config = dict(
    n_layer=8,
    d_model=160,
    n_head=5,
    n_kv_head=1,
    head_dim=32,
    d_mlp=448,
    vocab_size=585,
    activation='swiglu',
    norm='rmsnorm',
    norm_place='pre',
    norm_eps=1e-06,
    positions='rope',
    rope_base=59200.0,
    rope_fraction=1.0,
    qk_norm=True,
    attn_scale=0.177,
    bias='none',
    tie_embeddings=False,
    parallel_block=False,
    init='uniform',
    init_std_qkv=0.0449,
    init_std_o=0.0449,
    init_std_up=0.0449,
    init_std_down=0.0,
    optimizer='adamw',
    lr=0.00354,
    beta1=0.95,
    beta2=0.95,
    weight_decay=0.068,
    lr_head=0.0118,
    warmup_steps=247,
    schedule='wsd',
    decay_fraction=1.0,
    decay_shape='pow',
    final_lr_fraction=0.02,
    batch_tokens=32768,
    seq_len=512,
    doc_mask=False,
    train_tokens=147300000,
    steps=4496,
    dataset='wikipedia_en',
)
Each number is 128 + 32 x the weight over its row's rms, rounded and kept within 0 to 255. Layers, rows and columns count from 0. Numbers have three digits each. The size before them is the row's rms in percent of the matrix's.

# gate: layer 4 MLP gate, 448x160, rms 0.107, rows 215-243, columns 0-159
# up: layer 4 MLP up, 448x160, rms 0.102, rows 215-242, columns 0-159
# down: layer 4 MLP down (transposed), 448x160, rms 0.094, rows 215-242, columns 0-159
gate215 096:132111143083136113142159182147104128079080134171168165142138148082146037144073117117135166114147109105126096120078158135127147173142159102107118130107077107138147142111127136178148125155154186171122085118103173121137144135150131163144086112105143160136086156089141154094135155070128122076155138218124137186107181118080112088060164146124140032118165191142139095149126060152160168136139131167120129130087178104093113133107150068121127090126092122157106125096149158205132094174119084
up215 107:126142142163106089123173130193167106083148159154085142096090119139122140131091127161185111136132080139165111134161157113127166081068156101147099159127170159097122117153115171198158156144156146146049108088103155146163188087146101132089054126138174164153113157086108131191097142150111142139165117127081154116218109060141158180064162132123120123116183148104081153111120131127065154126102139124103171125118119171148165176151108125112130204126169079156157155132160167160150136126101142
down215 104:162106173149123180166176101130148145146117131098153127194114144109096105076106153089185116158151209137136082143102142117154152167135077113070154174124123161174119140096124122112147130184124102150091119211094128057115115112118086160111113142141099106182136173097076140192131146136112122109158109162122153088111144106075095155142135145085170134126149127130086133051200162107091156160149081152114105129145101134118102096138155131164092062113108072215100125166157141177119076137127112
gate216 102:112121109137119064130169141085146109128158112115167127132095192074130096137072156093062139108136204170182110122090148141176089124143110080159172133114074107145121100087011134115134090151151123151168114108078093144132127107148079152129121175102169127096083118139162051151119161125126104157148148128160110110121127046147126084103184156133085048128149153099092139080163144146124165119160132203142129135143125115124134094111136090117093126148140135142153145136150156210102125106079143
up216 099:098173110135103086137146140120089122147168098132139128113148139127132150139104147082111135153090061104136110127117076112157132134136108084121151074158136165135074103131129050175226144098141109159109087137171102105158182086119207117161150122107093112139104191118112116107103118083148171155115108115119188121086111138097127174096095147093179150152207106084119150132174135064104080127145120088131135140148129159138110163108037215185126126160131166078145148078129091119094128137102105
down216 102:192106100169173116147113160065115093093069177117131168161144113120115120095120125098161113124149139090116108137105129118156097102123108134169055131181110138102170195127129086114066083097114121142150121150090146187142210145098099138042111113091126120167121072126092213107133161128134099134183099146113133126171189121066138155152119096160207108089134083192106116136124168155117130103126123164120133099107116115129112125126040157164139112114143179128104140081135173132161122091153132
gate217 093:112164101179102084098178149164108156189151103153141168094152099128159182089154112129159161192172079119129091093112099116108148137164095065114195125201127109094091092123136080084127181146145106138112164157073054149173134166148100122109184159115147141134170147169092116112081159122129098082144101114152151117134132191132147124195074073137127140113103160106126192090105148087132121098108117122200140156135128067176156127167110108091112152134087140152116094144167077133112131100126150
up217 097:175084107147160141131110132173166117115075144122161099112140120152139111143160112118142127143135084079148152173129094193146152133165174176122196154146114110112109200161159098104164152152086096078115109135097113108103154077138138210149185108157152127120106140088146114116154176136045098103108080116112125083136122122159122089198167084136069094127144122183046120130134130114145116116116069131131036199151122143133158149115097136096154104138151136150118135078154129134150099064198138
down217 098:165131163112176179148133084150104094104153171124063133065107126119126078172216128160106082131117095135073141103078104094095095144148092125111132114113172133126069137165117098140114170067137111145161157096176092178133175142096185085091159113134173163069138151115156058094156086142130178137171118080115106132155141132074109129145150121146153145105087127117142128132098131188072141124137138072195162145094127147118165106122148146152189110115141065113159070138140126078153179104104136
gate218 101:138096115134126106143133107150138131137100117153101096109187118153104133075157150125078078182151107140127122164112151115096182090155073125075090128129112158133156114153133100120105116151138107084146157095157168088163123082100085067106174137162147157170139174033145137119116130164156159148102091094109125100147144139197147146126076095130174125122079065152148080075087110146083130098126147099130157128148156194153098094060163079082150180133148146138159091143082100112129111029072113
up218 104:138137105108121126121044094145140099086154079124132157162200157128155160160134115153133172083057091135102102045159132132123139147131180146182138085070108121106145106195107164137124141120118138100088206121150192113155137111113128190101075167098135131123141132062127034176186079111104083089130109124115139128137140134108118145104177172071121125100095182152131117130167127163118131165143074113137114197129091132121130163131109144159067069139120149104143112103111142115077093113140138
down218 105:103194143173121160143127178097101141122190124162101133124130138087182125156161089111118119171126125072162158136139134128158117084085083114132129131173219150110171100141098113147123137112109143116113088110114133101150109115135097120117140179121103141147138156117099157102102117149154105179112096134140183148109117149127151161114078125069189091124135159067253172151100139079106087116073082090099139085117193143159126119142181100086067062167131148170158115118120143115208118121122114
gate219 103:122079102145153107177135039132173114175117169188117162069093054095137169104100140145198053131124138111086131065093171080128137108112140164119141145149094090155127132139128089129071176155114100168063124169086122079151172129137116116120111117159203170135120146149131178142155088115151086102145122170104108096061129113176161091099172141134046133076133115143092142103129080155100097097085167158115124100130097114091132131111141127128105178132107105160082141110143108113137109093115111
up219 103:093138120118136131117134093089119066091111183115112127118222188093125147131136161150099135175102083141187145182135084160070087136108094052136117153133098133089128118092150138100112082107148082131168162137170081087066092132160127091142130143099145141165158175139138112179122070037084158101095125110158123093161160093132114190072097161129114083112149169062105129158112116118125063115095129127109112168142153118093155148147070133178131143181123118143150134148180123098138159124104105
down219 107:153115129068151141097123168145089143151097088150191130199084110166147188154093137109115118114131128157111052160114165137091120038127158153120141135148135104087115090101141092169107145069177162114153180143126176095200056120138126117144129137129119097130153181150180095163153189157082136147068095137140139140117130131139081132152145102120146123121088130124104166175145142136080098103133170120100134173167134137177115145115161114191123101126135055127143139234155144165122115099085100
gate220 095:149135200121135093104118118137099074136155187088105147109136102145116155138081126142178070123130140085197145170046138057147101124116138119094160136107180167177178138129143131185160154143151131137153142082142104098148141125132100166150073132142117180143153097169135129165171070151162071101090153145132152102174127088117100130101134183173132091090115106138101148114110100171132123126083188076178116165116193114105141101128131098104114154085080171178090139117080112072119092064102146
up220 096:129102082189093118128114136092097122158128100073124147125140087189179153137150148165113176126113118145148077137110103185132091213175090113099115103100095159075124111134123072080144136177145098169120144137157123169136141176175095083141099103137116098116180113108117174096114174104134145116193102119144108115153137111152146104142116120158132124152153129140118176100105164162096108129135159130112206124097191165101164139113073208117132109080104159148210191042133167136109144173097136
down220 095:157167147153112066136143145124116117082134126175081102091096084153121119141146157114092142070160093136171121077150112071130156165127070169188106110048176117083135117111067124134168143158129098154163153139122168169140097131142136105131158112113164143109136091065138213149109128102122121146148148148104194127154077166178103076110109153130135145101105106220093099096065123102074130137128124131161123168113138122148110128146132084106145133132102015137119074138079146117099162096111154
gate221 102:156089143156145135171096110142167079120100130223162134092114117141060153142117153147115079178135116119149132074172088104182122079155082136135105109148113162115129129131069070077077078152127114087177106125071116107138145157143136098130136137094142150128152134098157161110135184118148153099115114164104185167142102179145089104097185131126150108156137097139097089124137126121119154098187064114128153161102061044178136161112154094143128118160125134186118089130143149098136046090082076
up221 101:120160143137117130085184155109109178154120154070149077171105096190159085106136120105129148107115181162083145120126123180107135165102123150114133127106135146154169188167163194108125185095156163144031097150131127195160122161129089168086139127098137179107085091110154089128117160141133113132113142136139048112102130085154119136124101109062116130145082193126170121116117125178113136110063137170104070159098094123042087132146098129110108175101097144108132185095104124148114178105118154
down221 098:138094156158165143178123096086203088142123078157123125131146091115161116093112160143108075087095116097115169151204120211136124129138144150148118196147045109087203109161128100118130127131144162164083104141072097157066130108138116164092153075155165169132140064081116149145144138185157129142047164144130057110155081115085089155100098133139109092149140084131165112079114105173117114099147097113138108147129096123123131112114142086144177165137076125133156135115120143170139101087127173
gate222 105:138074135124112088133105114131086130166102152097167148107114122161172153102143138128143156142131121114145126123128120123072130123106152081089099140110124137082134145140174049139099212138117097161160135109113083135133101128165080134109141211082166151155134158131178057108132147122143125091110119155180209121097178120170157109203135111100083115143134153152060155184128129050167123100122137165178140128043115183191111124141127093114190109105096126168092151195106106109111126096125105
up222 099:087089107165177154183103057090140136120082107087099158160159151143152079111090148135115162166090189152154132148128165058084082151132102094112136127127176077092127130099120127116110160168077077157147166188113117169091124173160126111102117133086100167102050128094132057154102114086146110100141198091095134146141124120123139152147196129127057159136157183094128133135175104142138131123102172162121158118086133150070159140106100182082143105137115131163175162128060101119117113126115105
down222 099:184167092144063117168147191085147161110091160128177156126085134129140097099118090160152086119168144114085160154101158089135093112160151127202125141085184095143131142164127138149162131069111082136136150037088165068186136160115170134097107131061170083169146139164102092117153157108101131162160131119162124162164172146133134157088109145144122109106126141163083149138128149170099134163188125169116117124126112126154091132119101093076092141121150083156094102194070125121055156168142159
gate223 107:106144166106140069075105123188101167134091137179147139095134073145083163060078080099180054155138095143165086093138113149146123002171102148134128093130113102190172150126113121138135090165190114114147173080138080118176118117156140137141186098169110154153149137103140109162131135105196096156101135146100102064158116143157162165085131105166102133081104117128126140181134091105156167123170130134152170109135142127128095091130135137113097139145103136133146150176122149104060104096150110
up223 101:146095096074112200145141090104126219099153152134166135090181060119112106147150143132169165111063069122084109112170094179141133126109144132120084126136150123113102135124152125136157142139105113107138147123101160125162089147175130166081095059131116147159144167078156132134097163197109148110109103117135165143092097129051184117127099126166135108116128134152152150176116105079182141172077127062020122121107115169094169187132123133175134096132133180128141141112172151121076103142118158
down223 104:114176118144111096157119166151128139159111098115121116191061094151168186167172147118115138064133175097134151090113138125162058107069131135144113171166123073090202145148157115097065082127127148131136118103138140136117120083148063160114158115124082105113108102144075168125156174161162158182102147056165163104086169145132146155157154091125075135157107125093169142140082067152134074098172075140115143159103177094117129161119174087108185113087157156147107073154113154111121132119095128
gate224 099:059092174128148121150056174097148180167155089138104137128161129105122157120143177154111064151162089163176137127144058165200172151177066122154068041111137151138156180138093117129145150141070135116139153097166148146152098091166116161056078142127143130116106100110133143080116167113150195115144059189099122125088162138113142173141162089183119111135115129128095115088146136178101137148125085119121150153191136102141148097118143108124108123155090131112154139189108090142123146139122087
up224 094:091069086109123151138122082151134087112158110154112161118071129152134145152128191122152160135100103114109085108072118132131190107161163096092113214155084129126147085159197134162084118136100063153114166114150111120133112113119144113093132140115144071124106203128030147114087096169110149097139144104082156141140132101106157113091117109125094126135128171131103121097181157185158173136084068135144093176111147153141164169109117134103221084120113158101132165126092167117098173065147091
down224 095:158125206122120097102120139091208135112190174115144140068188115111089111187114126136158075169123072114165144114175111112071143120097152142089137128117130133136076148130065133142204208145191142142123102106150100154146118125101174150072161128156179130117135146120132114175125094179125160108108121199128210109151103160083108157110088193097128151136140132131113082150135166128112180108094137156133148119078111109069062134127119114155138183132124168155108135148096151161142123155170111
gate225 088:167143181134129153108089053152145105143135136140161119133190190130183124130086128048124102125114102144137089146128161133164149123136123107109075143091057046115100116141143114103170183120115110112110092199158136136098115124160120074171082098129144128130083147094109064092086058121134163099153149124142113100133078190138180083072181119089197146103111116120062162140171115132102107146133138180135120118100147206141128148122145088067151172114123118133115102149119122132076096156134113
up225 088:114119087106180102111128141100155097106162092138149180137081102064082147053169146185154066076141147126140143109154128106185073154098140137087179100108182168136150105170079106125122115135098171109101197048134093124159194166149157115095107133144127138150125080101143142104155175147142168100106145149124145147133121117094120145111130145166092088173190154142156110130100143061165130128135139081068138153142111137128184139103075117152153156151082117123185135125112140186101110127043152
down225 088:140142145113125079151075149152123129145115133120111160076107200083125154100111096130115075189139184148141136125125159118145169188136099132103141154115085126104110123083121059141160112161097139140147111136125100065112094116154138146102153121117116124190076166062136105108149067102105213086164144110141103121150078099144122075070137083088163103179044089115148106117100129143137180125139127179150128114127146124129208134103124122084113164128162102162166098102079087050087133164094160
gate226 091:089152097137083116156118134121084156113124142108128149058115117086089136098178127153140105106106148119058097157150128146220115055159144189094091072095092107125113152090130126154131101186125126113105129141105140094115108113107119143131058159083128131148122066140087145139103112169160151120145138062143119187106106105086130122085117051207179114067118098144130055077083090140160121115140100149085137155084173183151116126108176134089129169121137171183098099115119106163136114141111143
up226 098:137119158118173128134127135117086178153126065180135110134094055178097144156136148180152135141132097160121094159122181108140160145124138094134132122144131135097180149180126155066124117111144172110085103086156108098167172140137126128113216108105171168084177164170126150133076155179057133160151115149135136161106081150166136052150139078106118137166117191137101168067057121162110159088099110108149107067114135158131115146124179175136142163070166117139103167131066171159137105113119133
down226 092:094130116124131163176145082150131152146090088176157089081120113149077011132103177104124119153142130112162151163157138134169125162194157115104071109140102102170134112114109118140075093121148103172176131122149129158168153139116079133167131129074108170142115109142140139200170151147093155108139051129063211155093121136134171135146115104080114115087129130177104094116131066114151121069154151133159118098164083103121132111115096118074164128092107121169086100069088134103133108073173137
gate227 100:196104133142203091092119120123086133107139102159148115088103133101151132149157065192090094159125158190126127065126140126074090122130145128107123227106103120145118145129105108121109172097176101165110113155089094136134100145093094117116097080121093111147126054077191161146143158133117169108117114137107115160150089062116089126083181154209144144107115102171084095106120127111133134100138060168091089119127105161113159124123171087118092096136106122159094069070109128189166112161136122
up227 101:068172159118127120104156088050159190112094101134089135137141140097175093146131172142118135122076155183119112125071118120162102141113164111113102089069108137120138107122145097170090068145139161136168176145167176147114158145120121134154132129139117082136122124133156145118182089184216119100129135184213104143076084144159134148133095070043181091130158110089106119117101091172121140174111138075106136058076136142111132088149139113146061138091150159115143157183127149108134131112148132
down227 103:135151138097114118121126176116097125075136145141101118184099159113082170103100113139148072155130157119061110137142143130140129140155100123100151102130106119164114114128106123125110169175124131246087128175098139180132134153120092110089132113060094128169137100161166135074143113068120109093178103113113019161107100146101090091069158085145123136122106081083111127121085108062100139065123079125118088155131104085132180096087068176077113115168111140084111111136091178119120140135094150
gate228 096:117083106093111092177091102117212090135147144083116172075138094117121087081160163099181184144085155116193179094160112091132163147148109180144103123101175153125106164114179061109075125126158116135200123105147149130136120123106091125136109159145180199148099127102124123140079090136076117129147140117116123160120123121103103127181158169060103102141165140130173108109160129164118106129157067115099170081076128133170141093138119117133096175052112131189119188171125110161115111140141167
up228 101:146152113140170150082216139109109158118163133115079121098121198159171155163133154139172114142166148108133049138088138115140135164126140155085175138092129157148172127064073124094141179073152132116105102126156189076071087102137176107084130159126132100142049117131155140159159154093083131120112187122149126149060179120122105124109111126122142107147162195098180131152092167117187133129150119184179163174094141110100152114062099113129128101099157121098158158107083119175156136129123101
down228 105:056183102133078044079133175118128079141172120148115130173119127149111094073129103086160088130159135182096133156091123149109074179171103116137097206104155113114107113136147155187199158146144129116127155141145066108092166130166131158137110112094167151178187147059126136128124137101146060147079116152140114152080116187171084157106093118089167084100155152152146194099106155130094111124104125168128126166131129125125112079152091152139080161146086141086101105153115106096085138102133137
gate229 107:157142181085152124149158078117150133152147189168110140105199139098131082130131172118158098160113165074215075152082151100147136116215096119129181171079074165133137184148064072151151171135179106119156140165118047124141092172109085163126135134116157121157121127133119083171120117129115177103138155169108174074077124122130151164078134115166104091110152103121098136135177095124159137131119157139116119114135145163110177118141107113049146070073155125115146114139138145165117143160151128
up229 103:131056139102187116136090125168146181127096155064109086109180159093144102138142094128193125109133151124183129175090122101137131119118146139164152150164154111185090180149048120097142100161139146161136079066134110071169140136109145164104113107120112086156118089124080099175107077090081108161127155170151112127106100140138175149154075152121135140165160087113081157152122093138151139161158170153144136156184087147154155156084140135061120070135071100073112139141197114071123113142126172
down229 103:113117081148147170143091152107050131144114192116130172162119108197106078089092122114155166111138115135095146148141112169156145162103173131119153162182154094159113133157141155109085132139094074131143105159121172136187168116189150171122152224115109135069103153185115146189109143120146082195113136136111132143127147141174148159177127101132112146199132106136107143136095069092085156114132066121064167125085120115099138129143141161121140062095142146094097127106077115130188120068142167
gate230 092:095196147136132179122122101167130096174127090177123181135178161121083151110149198134142072152145058207072133106125102169142105099112098094098154110140122112124186122164096138102127106185102142060164108097137046150127109162177115113118159156107130186116099142108177181189112135166153092139102045155137142097084099151191190076131149093099152128100152108127090078166135128119142118139135161121133098117131105141144099117130188116119150136151117139130113103127131068076161097103144143
up230 100:153124070087180161141167079089171104153164131088135124120120086092136099164166117124113120108090067121133146100075123118123131116101124110124100176115144198091175102093131129142081178161147099153111224092145135161123130106087138102133114126172121098151158103147125160171144070143081181174157086189154155130127157134143089228121124223140129126098160167091138170136097093123146091137151204121128116151130125107137129105156106118108153106167126144100087116095155117134139135149169218
down230 093:062139185110133107111155183139108113095129093144174100071106198143186108080128141187090050137123141109131158134119139129141135117135087152154121102139111110115173074084084062109158112110153083118148129173107091062090128164106125085123091086070165129142128137152153138137180068156122120141132116143150053099139103150077131128136142108127103083153098093098130162176151209116104089098121107157149090122133112095100139164134104057166126156121147200098187134121125089130169141091119177
gate231 099:118186136244150084142100106137088128126080095120147146115101145084189094137057109106151096097122133104099130098063117127158118093109114140120152144145081115090180187141136145107152117100187107130098077180085107157174152070148111129152135124131114143125129081086117132074134106191104052123122097081151111141128138108107128110127139120115079120071152097079120087111074124093149149084130117160176120124158081107160152107097187055131133136101163167126158094092164093107170121107179136
up231 102:084080155161165154175125169089147147129091106154108136117128089092164125154083116073122078151147106124096168124115110146175166140161157109083131157174126140126143088191099128093096146115142130157141093174114054173130119093160130085089122094169062106145146190156173155078136103187101101151206147134165142159125157148115073064143100123060099142184133146134171105101137142090109144117146144100151104120131127059113146204125102136108149123107146090121084184108098147067117116105189112
down231 099:095135135101132125139137177126119148170156162145114131165154136124103098102172150096146154123128146138138217124145157170150125103133208120118115149129201161192073173078163084056154147175096063192105117148146134124130104132124088196180116092087085109119122154144091124124122087146156130166168140104116096172137137086160210122128144107168120125149079121147195100143127159159120115151132137137149069136166118106124185149210135105106151128150166115089092125121098123123088175192168087
gate232 101:142205133154195099201118100074195114116147111111107078087136111160169139138057078156170116144091122234155180131121137116102144126166152084078122111121044136109090160165167152109116131112172157145173097128135108124112131110088143129172093180136110178137136118178143123075115095102173134115119134117128114183115173094204090103134126121131191122093168094070144127107115114139086120119178099115124114121120110156111105069154115103130148101140111130162158118108165116131127188084166128
up232 103:146073100202130103114135090138145146132120116122133145104100075097130183105176136153133058138115085118093138140088133180144151120082122131137089159148115107137156164178124126156141176160109143180074133116177049172136117091167188062121082135114067153122147162133137158116128112143132124164127109152069127137131122096093127106095094143131143129126105169085105116202073136092138077086088121113166098149205131219148151148200095117137168107163158098161062107141102095118126123092112153
down232 104:083185118097146129110117149163136148143170068113146120222158087130203082106140153100117137127086182135146112117074125125173112139167089178115133155138104123108112069126136040127126096123125105112141109094142111154157117136137117066122133142117102095120150097091053229155179103182157096163083168159112128143129110083101083144153131144122105114142165106114101082136093158124113100147156150113154064118135124135086108145150179097149078153115124204120088086099104117099134156053107109
gate233 094:211115175119105123207103130056109110147135112126164149118144112151175114167117126130130183127154160087170122072088121124072109143089125092102175144146137123085110177103131188164095144162160131124117060151095054076124139178157087088131126084147103170172192120130139133162095113128142109141104174159123238136106118088139173098126147125136131154181100107131117124078161147126112145077118151123114055096086085112120113172129146143091107140112174134128104182093155148124080091128122140
up233 098:186119147117121115116168140122121120160108157096140160110142164081139154133122126187140149105051173156147122130124129093163101084125119090153136095134136113071149120069139065181127140125100160152141132168084144079100123179106174161145184101137090151077107130132106122121156133170080146168051120089101093192143127169144132087104077103092128111094146103168131111099166196140175124166112103129154169108175080096159149140069202095111114170115135169098087117166170070162121104124071081
down233 095:127111124128181103114112171112119130136150065079103097149144150154114088118157216197141117169151163197080102108064164129121148079093111151167128140162158111189129081138108127116051094161126148131179112149106136059173106146157130134198101156129087098117121201128086148124156155131113207166109168168111158175111112152180144142125086093107087129111118160176101120148123146094101126107162130176123112143117112131138191102072153122131106074133103125103144119080143144077140143119101069
gate234 096:144126154106097101108123115092133168164120165156151115113112081154109151138174115149073165196130179155144103140175091137150128073214144061154167126124083155121123209178165153163100142113134211109131116152089082143111081133091127162084103084045185122154157098076126142149151115152154164098157126115084162175097153084127095139115153092114146118094118111118162102145161063171152084109137096130080097097135153109126080118094151137120088103117151157126148128130175115129193179143127095
up234 099:097127103071146124103101135158133110098125154169132111091067117138139098140105117100196132169116174076095077100116097152093159128139131104159104128198132092175130131134158125133144118098150146150135095162105155113079103117124109137138173156142114072173059072102078104138139098136123142012126156051077096111095104145161162101061137169094172167158112116130113163121162219090150125101146140140072088154167145097080138082118102134121149161118139154105117099084122091131105067139099110
down234 104:111144110074140065133106137176179106123099079073056117104123074163136114099123143114089146137134113203147177119102142088124105177049131130054091145141166124135137172151127133159134122160117109158103145206165138116111101145176114117092113091153070193092096186067157189112133134154158131154080152146088145116137169138141169109168158150145047152132167146075111062113136080134109143204098149116111076127109127128143154123142141168165115126100104154106142144130128105092169123134127160
gate235 093:116170133124113156172128111065117121117128105098152140168132121072201090122089169074086101181102161093151137178118141195095153117138109103130164146109127130143108125097183087193138151174132184090177108157167099158155180128183165056110073099210130156122066140098120121089094128094148191138134172136131124155134152160115180132104152135073155098163128110175155131145142156080061161161172116143131147115149111161135109094123135102089107128149167174182100077104131146133107163133101112
up235 100:146075137082117108123165132140072152138191137131175140134137132186034130157136123116117184154135181151116144114134159076093111146086159109110121130117130144156084138174056182123092099122157131112112153106138147148098165126108137145133148078106107147144165143163121138106128146156112133091047119057199105178162117136150117134196118137159084131101193048094135098120114088133082085115098098131100092137146080081167098102145078175183140131105070101111100188085137156141112106119160120
down235 095:156142096122106053107064142107094126118115109223142137118121071104145099156122173098119166129097120205117138166098156131096084122151091166152165119147175095182110077101141104157120092129140146100108117120127140146116137199111121132116132151081104125158137158074147079057121144144168106180097136114159090129096104092165113098072102114051184107142121157169100067189073140124089149190073123115149103143113131162114163122095151164114107140165109090147148130149139076158060113150136098
gate236 106:153101149158068133127091136097179103124179140150119168107094181134156116114123099154126139109157105104123125131140140138177113143066165129138180129077074071135232192153157175153126142169081195103159156120119145123176149081167152107103143192132081119152087187100126115126162106111140164147083121133150115109144138169156122161089144097125118123152115131121091093098161096114148123120152095153116096173127163120141183106071131111097096099183101082183115108158128068079130050117069083
up236 103:118099093161152159120152175118143099139125134106122136158191149100159127143113136103129102081180151081124131152091185077168189171123057114086182236200103177132157101121094116125113119168125124146107124124137151097138120059136079157148107136120130104153166176154134165120160123095116160141103215127129140109100115044136123144127138142138146079187071160120110164141117101172143134138157147155152096111176080144074125097073080138106098152148077150161082123162138128166076122158140113
down236 107:132088145101143113106191049083062145151161137124141097127077129086155108150135066164096151186121095176128119146124081174101170140114136134150166131114080095176149162104112142081067143126176108107152111148133122071085118090047124068135112104131111155087160170099146116192128142121142134151218150152131089150111106143112150169141170131126143123193135130142107103141144084146089136093118141137131058135150132093117150120127160123093103121098115070139162125128179145179059179195111101
gate237 101:216188155147106060144140118076133169181224079171106180132200185180137154137150199103188117133158142133136129063151080121134107125127172105130151094141160108081169111138083144104106146130143127137140137142112091150166135171114116161120139117106078133137147112148182074103149159194117079100085157153148146126165081151163133141119137117142103145127144146127157201184127112076122117117157139159140050126174134101116156139172164148154111112123087114129177090134119117137120127161096160
up237 096:100130137136137168126156143180153131142073147162081139136136089180073137139121142091186136105146174150134121151065118103121103066125122105107220142144125076136098120117137154141168167141084056113103144118093094093133108072135153137112203134053191168101121147144084116107128119131075129093093147131093080143074084085141139083113143129152148160167138202149119147112132144137128088142070123137180114149100114090099102192112185146080130154091139144148118145072180111176112123095072117
down237 097:119121148124093152154150095122163184137132111143123155127162212142167108114116120125118140123124098126101122154191134046127142113148120143142117112226159121106157114131166129145179154113157142211121126183166130044101191124159119112173143115072157149090115110131109083115173112097063128113122111168161139128167139184145113134101125133108112069069116101067188079117143174108112138091109120179164133091130138157105140121207124174108126085193129096161158107131079150105110150145161178
gate238 098:104119146117152080140126091153117142124107096150083078120126097166143091086055162111120130143087098159167140093121093155124071147114138157142099116176114085079179166120133074102105121138159098154134070102087120117179133114103100172178161076169126125192151165113089067176103122084170123101159055147086115079154078164183138061148107120101122100164132150102119120077108097163104194146141177118088153133145108091082104131133142147160110153142086069099178094073158128114105116130157145
up238 096:128149168142073132110114158094116133161142046082090118122131145142195113177085168106182115113160110163124110106160069108152097140146180099080126102149148065073144140116165129167164076122139157163135085108142160136162086141086156145151101105147141134143119150102168137121113108103084113188166193200064119136185134108109154125106144137098125116131123137121088115158172077199079102144096140062131125097147123097114138078101130161125101094167102102125122153125112161138051179149175199
down238 093:122098141091144101063093153122079132136063112103113108157173152121118119096129116146110120084123121140163117099101052124166032113159122161110100132120160080137119153117171190093102050104140145152075153107084102132083124126146085102119098150037071142181140128140176137132130144137133148133151157088096111119119137137117069120121115164152238165136170139126115137112175192174135125134097094124068098115166139101135074151069095149110109190143139139092157096146116115089170111129119105
gate239 107:150131178158149067128112124137164122113137122122119164074114107092090109153122161054111072147117161119162158152113190041128117144121092148109121126132095070133152152076121122093062144095132140198103132147114133108159132151057106110121047128124111189171037105130146110144098096086162120144177160122172131150140102170136120111083101120161146126115184068111132122170110116130114097116095151186113093149143098174091137124126145125118082177100124154218113089171112101120157113169141173
up239 106:127114098152134136109143144111068155056096073085161108098149148167122170092130097084120104085141125094105100085052122114099067161107139224110086139102113124154130170123102161126147160142134064152088157126113073110173127123168190163124157134140202177136155144120111079071102176100073048085076117129149072113169089108121134193119103146163089126064069149144104156154171126152132092118134157126150131149155157129120140137134157120105144130096121155109154110114144156114100123124078164
down239 102:131103115169136066124163175113161065149123155087135113132173137169104105086118105127132163214159172138154083167102164132086177056128136150151134164182139156162102134087133153091113090136174045140184149069145097132113133103114139134101105146135121086091123098146149104085135127171104183073141093131102115158127100117134110139105091136082101071109182198139148112145053119124220083161179143106092137151125131119120130116110151127154105134159113086169148108130091173144121112110092068
gate240 103:121100156099123068152127153127181089132184115122084140098136142107148069156114170101177102114124162114162174159122180041073096067090152138088132160156114119136099093129094084133101153174180152163142126109089103143149207177055122138161084098166112178174171130126118067132104128117133160168130127143165168145207087122147141135147124138188139120110157036106148165109171063123114153127122154148117174102057169118116145152120134101080120127137132148151139097132134159140094145130147130
up240 098:135125142117177090116075148142153128097073114143157149134119164171165160148104131142123171117151106163143102058168146140182162142188096114126133106114106162160125198166156157089196097124109110082215127160104191108120079150110135132129152136146109110198130130080125072166184073112086120171091170140105092146097160187162129153159088164117124106115114089106081110103169149135096096137059101082151132192149111133114078111121102145190148132149106111086152109088134121078124174103105111
down240 094:155105184118153102061087211114136091128146126134171122084145164119132134176116133124178100121126188141096127093129170069085146154093159120144087164126125102143097137082098144112141212090140135159103143159171138176134125187136134115127135118068120130098124121148152126109093116153127155116096137182128117107129095108170049143142096114126171077085113137182081169146216140114067175122124073142150109125098130095108146165075194096123091129120102107133139147203092116190118188147117132
gate241 103:133156071121171102131138084100119087116108132079181189078116068185165112146152119122115139130140110118114115108110079121130140119114089144109133123167134116024147093115165090117084159130183086107134118138167105166192170168133112114110098119137107148145137158103135059095081116188176122109107128166110179082131113185118164139107150181070052086118156150169089151123140132183090161136116136105117117155160107081131163084088075099126110164070076162134157094085114095100090105142113124
up241 101:113109142107166123132169194136141134151150170134154159125166054119142152101126135107111149165067143107111075112190166112129082140176091122135093139143074106141085139070103077071165136143122123114160162097115128096135123147126109191133167091132115124180131095163118098058122150125200161151155130078153146136112150156166162121097119141141149135126173104129141167105118162070168103160106078148125100080102129102106159064061163062119155159087145184108175129173090175058115074109117106
down241 099:111134108119094144131110107151152201195160113127166152148144116133150185151206081155121084126107183144138169127137141149115212099155124087151152138113188133106116138088171165128161104208177102119194118098152078122058159161090142126182071158098117072096154140113137157154134132074154035145120166130166102133145114144174140168136144183097169135125076140100155147138138099070102125118113140151121143151098211136107167130123171072133120101145111122140132088154141091122138129126105154
gate242 100:179134176090061112134067102141137080154163175099196123109153156077180122118097115103080143154129114113161119175115115159178122153100149111101119155064123106128115146135153154147120108129069174099132203177140125112141140103125088116124148121223133095073112121131092087104108120117159168161088134101066116126116103200089113113150115157108167129162147086078102151139087115117109136072169108130085156133059154177131116147128117108150146133127109139158111138122065105189031123165125137
up242 100:163144110120106150118125121063094152155099109121163148148117080113130110157156104108102161152078164131132106103144046156152164171126115122075087137189116222155178168145177067119080095132135150129101131141142097103159124159114163180114155127079140080089128109150069103186115171193105139157113104156122125128202170134145080134132091087096143136100131152220121152181080116187146174119113091147141131109129108161129165125139169142131083077152128125114117115132128136043126130152149077
down242 094:116151147068127124147138096137192110133095113127156176129106127115139064142059124088140150127099116140154072124163152153090083138134109174099105159065141170166134071135132098151094165095114110148125160139081115173113133151132122136099123091149182145155098103155182169111153133111154129082109115175202227150180179189091144136122111157193106138133163074164110115156113103158155112168099170083161113107174118085081127091131125116126140143111129142074122159176194172120074093097116158
gate243 100:128100143213163090132142145111112140132120098115145179107179127108169165080098180152146138167101150195140125089129146167136094109164177152164134108135150168050211118139109119116143140126103117096055112147127057112190187147124133157139090147084146172130132104129094193048165090167125122139113073163154112153101072090165105108122162113129117133119153160103133123163151126182155110165151167122121186114112155173162105130110142149102122076160099119075181127101120160125128175125192123